Weights of a small GPT-style language model, trained from scratch on English Wikipedia: 532M tokens.
Each number is 128 + 32 x the weight over its row's rms, rounded and kept within 0 to 255. Layers, rows and columns count from 0. Numbers have three digits each. The size before them is the row's rms in percent of the matrix's.

# layer 9 MLP up, 576x224, rms 0.301, rows 154-191, columns 56-111
103:162149136148079096149146072137114136106137169114078111210118123113148144166119120161108138121133139171141105127136115106176175094142132119117125128134198099128098176133
103:080185102114080065124072151167141079135093130150155187118095099102094129121117155140153078121111067124196109128148139251160102179110125212148102113119141136133166159158
097:144071181166167123134099136111124118093126126121135107168158140137121107162053151114117136119062136186087153088104192117161152119134134136107137089135120133104110135164
108:142141171078176117134107165176119116187128092111175139091082181150069134096144108174087124151160116156168136050187144141137122117079089118086169125175148083141127148145
098:091110113117150146164172090118129160067025145137113128139092130189074117134071120070115085149079124084140133103171151186161132122111090126138128131078134177041132206105
097:171136115119159154131114141169145104121100141172191145111147040125145145139085110140159101140105143120152153183189146105084150096097114161135129111153175147140133060101
101:097130127130111135153125103082116141106127120140195185139086159127121149141068125097096086053140133133115129145116212142144139102069124116140130141125110120117121125138
099:073138116143131134167143167111133129165111104104122194138138134170149113140122094078128108119176173101171123138114181101072210163177137127119080126091092054121113122140
101:123115158104155121120163093138161203145103128142143107145095073145107180140111126124168124094118125113123165115120119114139170111105121116129125115200163110155131131086
104:142115078123169123088147149112118183129204128145141145155095166195113111138123147133157100176142139160143155124136119100144166145151133135091083122121154117074201069077
103:150120114104120153143090110137163149088117160123157151165094149133141142116100168090118114113134118138135077106144181087154133135103119155137131127106130111116157090129
104:122082090094129152126162129073156124129178069111139221255153132135090118073082139157109103091082198141170129125126153159148088079088135172118124156213136133179185142148
100:076171117099170088187109117136165136129135119100136099149156111107196126109131080149105098101162105125147145126238128138191107073077147160145101086111139111098114116140
105:117204098117195141121142130130133145224103103145167151134139127150164076113134157108113144074060185105073143175135121098130138123130067100149107144161167135140135136127
098:185095137142085111153148106133122098155112143097153103155132136124179074117113060173147140081150189128136092150101169137185108162126128100125080094112120194079134151081
104:174112150164153134044118098119152148137102086145064115118114100114150085111152165192101130112128119121099131093188148095090104165070156113135137128078116113108162142118
101:121145153101126069123128102139110097114144143142152154159150091176122070115128124099159108168163106074118177148157131136139127143133154114141138124200128100156047141099
093:101154110102134099126165083156085089128131068118135150190131155120061153107092142121201151148141147174192082152123165152125113136143171154090145116154189154163114101175
103:118128095152122162111088135092154185153116120136106093184119100140190089162123134134146100127134145111102131131133117138164167147177107179148100211091109148091105131139
105:106064050088101081127139120126144184128103135136172088126084087068087167129142117180084118110118116136108119140092116092135189141113134125178126172145144111135110087086
100:092140102046156157087111065088085144160126104157114082148117122135130096159120131153027147181147105123099059093093105174091122095137102122133102070076185131101122112132
097:144146157115165092186128140178135173172112196096132159108172146115115083150082152142155090088130152162109155113145129084145107106105129139153198124157121125082144150168
096:105042124079110180147113124160141100096149164142130137149121089092141125091124169129132168115161164106137137197072072129101146122079127088102118110150113155146114126132
098:144117128070170122168080113117108163141125112148151109157118102135096110166134158137114084129118083180141100128122070108089193115074108140179138162146115192150162122153
092:086099140121082144140155105156133104167089099144108172147158132110114143127114142066133167131136150091141085171136154138122096140154106085125170098100057182151118112050
095:091120160085103137071179120104111196119086093165128137079135135092149136110114131153173144108119110139175126130156103141114100159072114137101145121067182121126066105166
098:156099140130143129088169131094130115092067051158158078099091107120088171138129161155114146193155098174159145157149134076126109103100104159130117160124120068183174170143
104:135145100113133189107130103063144169127204110134154149137073139132103114139130128081134124135173029128207096113112134128162144171190121101143148125127128082087076095152
100:097087172130153109137151142064136125155119126132067062181163183140099126087146144137148173075163142120034124097105053066148111179082120135121072084159101134157145107173
106:139173152120141102115114149158107116088150146155179133101144140157099087111118132180126102117179105117152045158104105107124118102054103092152122156114052131100132144111
108:118096179155138168107173073131137103111147145150113116112176142076122101169044113148121092169123120137096136113138165136092158063145100065069157152090072100096142087116
090:150162094160184117121158133118081120125142077116113129072118142145089120124130165118137136156165103103134104127080121100087140105121146106079163168157067162135134094138
092:120149128124103087107122115076142131109136136112192141095127130121113135188075150124132125127111095084160137077138079147110184099115086163133166147135072123136154163191
096:138126090136074116105108150118156161148169096177172178103155085162180052070143105129101103140103094137141069137168170195102165161141133105113155089172099140111148152138
102:138113124142114104084137143172147122097145071156155149107060119155157158100128078108187093094113163143148119189121146154194149123125114081116157138133116124118155107086
097:154120118122123147124114121109107138137071117108111105103098147118135164111187230134119091179127102092100081123186145170148117119169088135159089150100165172047159119185
102:124195156175115093115091105047097185091130156102115095146101115209214122149148086164115148084136120120171167149078071138144137097149163084088135074090120135199156134095
101:128193131100105103134089184120144140121108143101149139149117121084153154109169175098142116098128128078125142124084090138119073100118127140096154149152137083168132118153
# layer 9 MLP down (transposed), 576x224, rms 0.281, rows 154-191, columns 56-111
105:128112065148092095170129093124089171176222188074128123112084140125176096095144124157171138136134094173140177152149144142118176057149136120117101098152175172158125152160
102:100151095078113141112136113101090144121138114119100147111096169092050103173138110153150148136126079143091095096159155164111094156124129110058073107085084107102142164122
100:150152176127163218097139105097248135175169114131137188151173157156062110127074157105104130132079124170152156159116134108164105115136141124140129091145129178162129175115
097:120137087134111121101139175085136134079205124169064088110136105125174080134108168095128124187068111116085125122150122096192165116147135111146149142147133115145085131119
100:124087120151092125104069154159090148171168143112138155128124121100204059149121126076100179121181109173116081124086142065118151065096132135159151135106120149086133071120
099:138154071138148142137204145104145130098151088126136130127063129126118086068154098090126102088177134157112096127111151186108135117133102133115080126089150124121152136142
095:124080065154123157194066099138092048134111149121086087107150120114121102067116075134189098149092138092093124155151126164086174128165132097141136057143129120094164155155
100:174038085147119066120147147108082087161162180185141122098120115146101180131169090163118148148099103132118163118112123172085147116090114177073149112166140217123158115112
098:129122176096125100096083152180157112086120108123102106138146139125095126168181179174140155167165104176087114116132083123138122116143163095166143178139201118069127127174
101:170120173140061102108140113109153158116127182151082156165108133164112178106099148148143105084162143183128121165172146138131165129146210102079110128100150118138141134114
100:133104159157133125099086129097135121102119097098095173102074092128121189153150111128085098132112166166073136150110162089156191112194100127152185079105164162141130119153
087:148128153133112134136140141181154156136083211128124054028125112116133152178122116092178192171179114126084112120147123143124144156117084095098101108080159101046069141112
106:136171171067160135105126107127143132034146125129111095172145083124149124101144128068118088143169127157162102156143103177179135074077148137171105168107190113176100100133
103:124064096146067113164155167136191143169093130154164119137136121165080100129132084122171109180111140148141158104068119102092094124077196100150123147134131075172073154070
102:158125136147160147167111153140148127123128132121102119146185104141079130191072059168095125157140089144071078199130131195184122148128149078112135165168129151176132166184
105:161156129139084109117086081143170089180078100108096046082091106109096125095137191138132124112124105087101136072155141079149078177033154131090136091034122179174142151095
100:114155173118126093166127133117160148129199098086089147119093176096115190127177087142149103142148104118161064097070127104119150125146097089062156166141079115173126064114
103:077098093133068098176153117190143151054145113135145100138115185118187155174164103183119092108150158097083149141131108071141094121108122117096168160152098126119168106123
098:141154110057165134188155188169078104172125113163182104102178134127116160080113152144111131106139126086157174102168124077168098161084135131084136148123171094099165126108
105:077126094146132134156129150059093099103106064114081139134094117118160094107130163116096149050137089098153078160135145103178138113034101089109076094080110120174143182129
096:174081083162138056216177182152085162087144140088092170109157124141159142088136140143160114161116100108088176145141061117165132155133176133066112128147125120148139128131
102:189176161118106219094095164124115059152137122091165138204137113072156156130137108142109073131130171141102174150109114112119131099148103173154135145116182162081139068113
101:137097116088149146100148129093120102210045105121161162106185064141124086102125140094136089145084099151100156092170113143142130147124168109131110081095121105098134105167
103:120177130056137076095130128169145053175048122127135158103142133152184136124111129111143125084144240148185081132094096097117149064182107060113195109136110111102117082127
096:155160132100129141201151156102112109099131111175202117169125138100158156237123204110100136118152124121129132159144092132143108130174122105154095108126037141172132217112
098:051098102149186143162166152121118135139139138127158131125144120092115183079152112103152086097160107114165125169130156117108118115145174191100087146149153146123063131132
100:088107078123085134166103156176061183072147094149168138157123115155080119147121130099077114140085085090153098079137114109115131106105067104135106189099091140148132165156
095:158116118155192100095111151089112151064091146099144149186097135179145144122137183149159132094139085117175135115121147110193198093104056132106100109085149135167142128068
102:092145168126144174080108128160160132155114145153126132115114177074156111134164142103116176152085089085172139162110121137111184096163166112041198080096152141108120131103
099:131146109131143103189151108067156131131103124159139111122089171068154094129130132180138163096066114097123103112140069117082151111053091129109106091155133163134138172134
106:181165150191126097138138106212138095112157097147157149171144163097171114166117093109146093118130109141131108137093097111139102169142116159225113142024076108147149184075
097:183090117140151178114083133091129140082118111179119116157179146153084123167156186103122176124166163193160104139143142116051158172151081111069150194126113129178153126138
094:083128160123127059119115095091165155131136121143115142117106172190075172129123168203124156124134148106133173095126106137174109133154084142182159153164111140140153158135
098:136089154152157158136068104107067203140116144142134187106157104112131111069106128098151165157105139077089089140130167206123126169125124151097168156140133104097161093135
100:156131112134095088156128120137128130080189180089114148113086165168094125118123101100129153158119109125123133086122154095124087146133152084053118149106075194137111198071
096:155138193138111118138138128174135148125137121150088135115124121136098095150098105115146155104133014149104149115109099122120138093131158077082097170156097130137143113133
103:116133183163117145162180138070135135146124160074103072198096160129154094148177079165141199112163079112144150104085071124125097104087150099131089108146121158146135129102
097:148203119199177124082114145139128134166120139109147152122111087120142164161084090045119127139091118067103080157166070113139151154138196154155126125119165048154168137163
# layer 9 MLP gate, 576x224, rms 0.286, rows 155-192, columns 56-111
104:082147163149102093101129163189138064173156143152116156126145160146133108152163101136130164132163119163128147208103144175090116142078144157153136182187125127114141171132
094:112190165142102122136123070113181105162164122141098130067156160161057072154123151158096193135155133129130066148167046173125117099158106094134116090065094139139141104214
100:089117183126164121172136093120165062188094085161075160186151215118130121143121176091179101170151052103134083142187133119143142092136154099101146137143144088202144124174
101:080182156077086169139162147151149132157177122125106138165054085124146181107175086132105118127106111078156132119162165122090187140090096093203163078069155078111093140063
099:085113144149106136156094116110149171127127093133077080173085118140220097139096144136090091132124169097039179112087153135130096138146160177131116108152119141150078112111
100:215107071133151132114159131145145072145154110133135146208176174115121117130131202116141115174132196092131092184108138193191123148149141154089115118107141221117163145151
097:088142166109103167127179133141115103104112082182146121165152130144087086120099128117188110149123109147116114047148130168146091120125163184187103112130140108122142133134
101:138152156128123177096161139106071113160100138151197163129114129075149090083148096115045106155084115181130120161151152151125110076112145123083141104145195146178081111124
102:047122099133150126126118139153163100201173087140146139136132119115159155116066126096149121118107146124157149060102187084091140128097155121121076044073121119125082114147
105:115126082124097139149146129075114206092150113151095091117130149133191116178130150114154133102171098149114187136141074041158092111110196132097141067177151180134134125121
101:119133105113141075128101133100131146135071080160114153161107190105118123065141174107141132085097106156093122160150172088121110125107095128122131123115110088109062131128
099:119138103186117107075207200150141116178123115117110176138154114100100071076075141080103132125131105127170129077153148140080141130134076184134141168120109173092139168122
108:118103122104122197142098142060151146083113115124059041129105126101138158135107102104123141118147090132147077083119130140153097121165161144093054168135100117103122102131
096:124094123109116101179191164107114185114094133160153114144136159206115165137111114119120166146131103156186151072113113143111111121178163100194078143110066055113163144173
095:109110144151077097093080152113138104183146174157165124095128155153107091179158098068163057148173133056129170141098065144124182094117150172136110084122119158099096070065
100:142152136085094086075073181143135146204204068137160186092141140111154199106088130160136102134101106079086185104129133170168174118148130122046146123135079150082082131113
098:132101104115133142108059142098120142157116155057124146157078058138146166130097123105135150099155089146145106147127075122062108078148170140144150130144100148158153146134
109:067140146121134132166099160164163145090103067126089102172137076143120128160131108108109157147117121142113089123115147124137141087153106140113101139131078113098020137172
104:107141148179079145113122203124115108109095112206100182126101089131199080071100140126079089161172068124127125149164122079129139097097186166147120135117110176147095134141
100:127149110108143099133112119104168164170144189113093153135128101188138083114167181094120159082195144125080107140162109183117090153151155142170107135104131108125121171105
106:107114159089124089171148146165112181128118100150146176097143151125167122143149099175130227142111168129140148106155127167150121142106131117198202092148136111144129145104
093:119126106138201201130144143160117122092170083162162227084062137151104167099055102165148127099157144143072125087110192165091177153144173082143184090131187151146186129118
096:150145075153118152090185092128136142137163146095087120094127113104158141104162113183092118173111124162154110139186110098186074144120075094082148146123137124093136180123
102:081142106196107112099118120097133128118141087152099172130214156086124080157087111140135128135134113153181078117117139155098151139158094153124120110163157169111102155131
091:160134157115126116073141083153112169138102112143160119101126175115128143106084076167111109119144117074110141166120162117130138128140154134154148135140080134175099115146
096:072130145125128182113206163136130077169109115151088159118188090143189175123094143141136107150167097175177084119160128093138141093129138107152165087124106072130172132183
095:138093138149167096145102170166126059152121096178109150102167156193096184179144111170137145104080177182131142124133155086104157138167154131131077108152116138160129136108
098:172135189088108128150074097152144124097111197124156124126158103134147109110083111152112117096126079113171020125105182107119121114052133088150179124105135144120066156135
101:152203107134160147131120172138172149093104130163137177142148128095078055092155081128142117126186161123163220195112106170092126107190119095152172142188149074118170168086
105:108137118124106137089132118087126142136137132133117186139069119165113150083166118111134151099168161118149146140145084133128156142117146102139149185151091108114140156161
092:108132163101139086122122127110179131123134121195162181144176127124119136115104130172111130125097142108151154125200141121114214188170119122145159091163199100152129115157
097:142080093191106086147156125050122176161140099117079111085068135112097113125149160129167128136112088110130133084119140102086136075103125134123141057123116132103103159117
102:153162127156122126179145144136118133141205098139143126062061150152186065110120093100150073147104114069084069143123080127109126085153093160135110155063129180129079081136
096:146134127095126169183179105088140175209073073146140100150104135138155092144163158106144101136113139134181182122148132106095120141142147171147148119139166147136107102152
103:124099100131098094145110083122115115060110139162065103089177098144118138146124141118160113130165101175092151131061146139112153106177163162112130162111161129131115099149
091:130117135164138133085128147161134195135092096097188141138123105112140023173119129133133144139110104107168127128119153146136137117129077114166188197088097126145184147134
099:148114094091112197113113121090205123147108111092139122148106117157172154159114111130084093060176158088142070154106109153108087102144114078176125121096178195096106095145
096:117104159117184117144125177183169123101148114073096125078150074123097154161119124095118132164134155039131099181162107130165088124139138105074180130171103130112131161141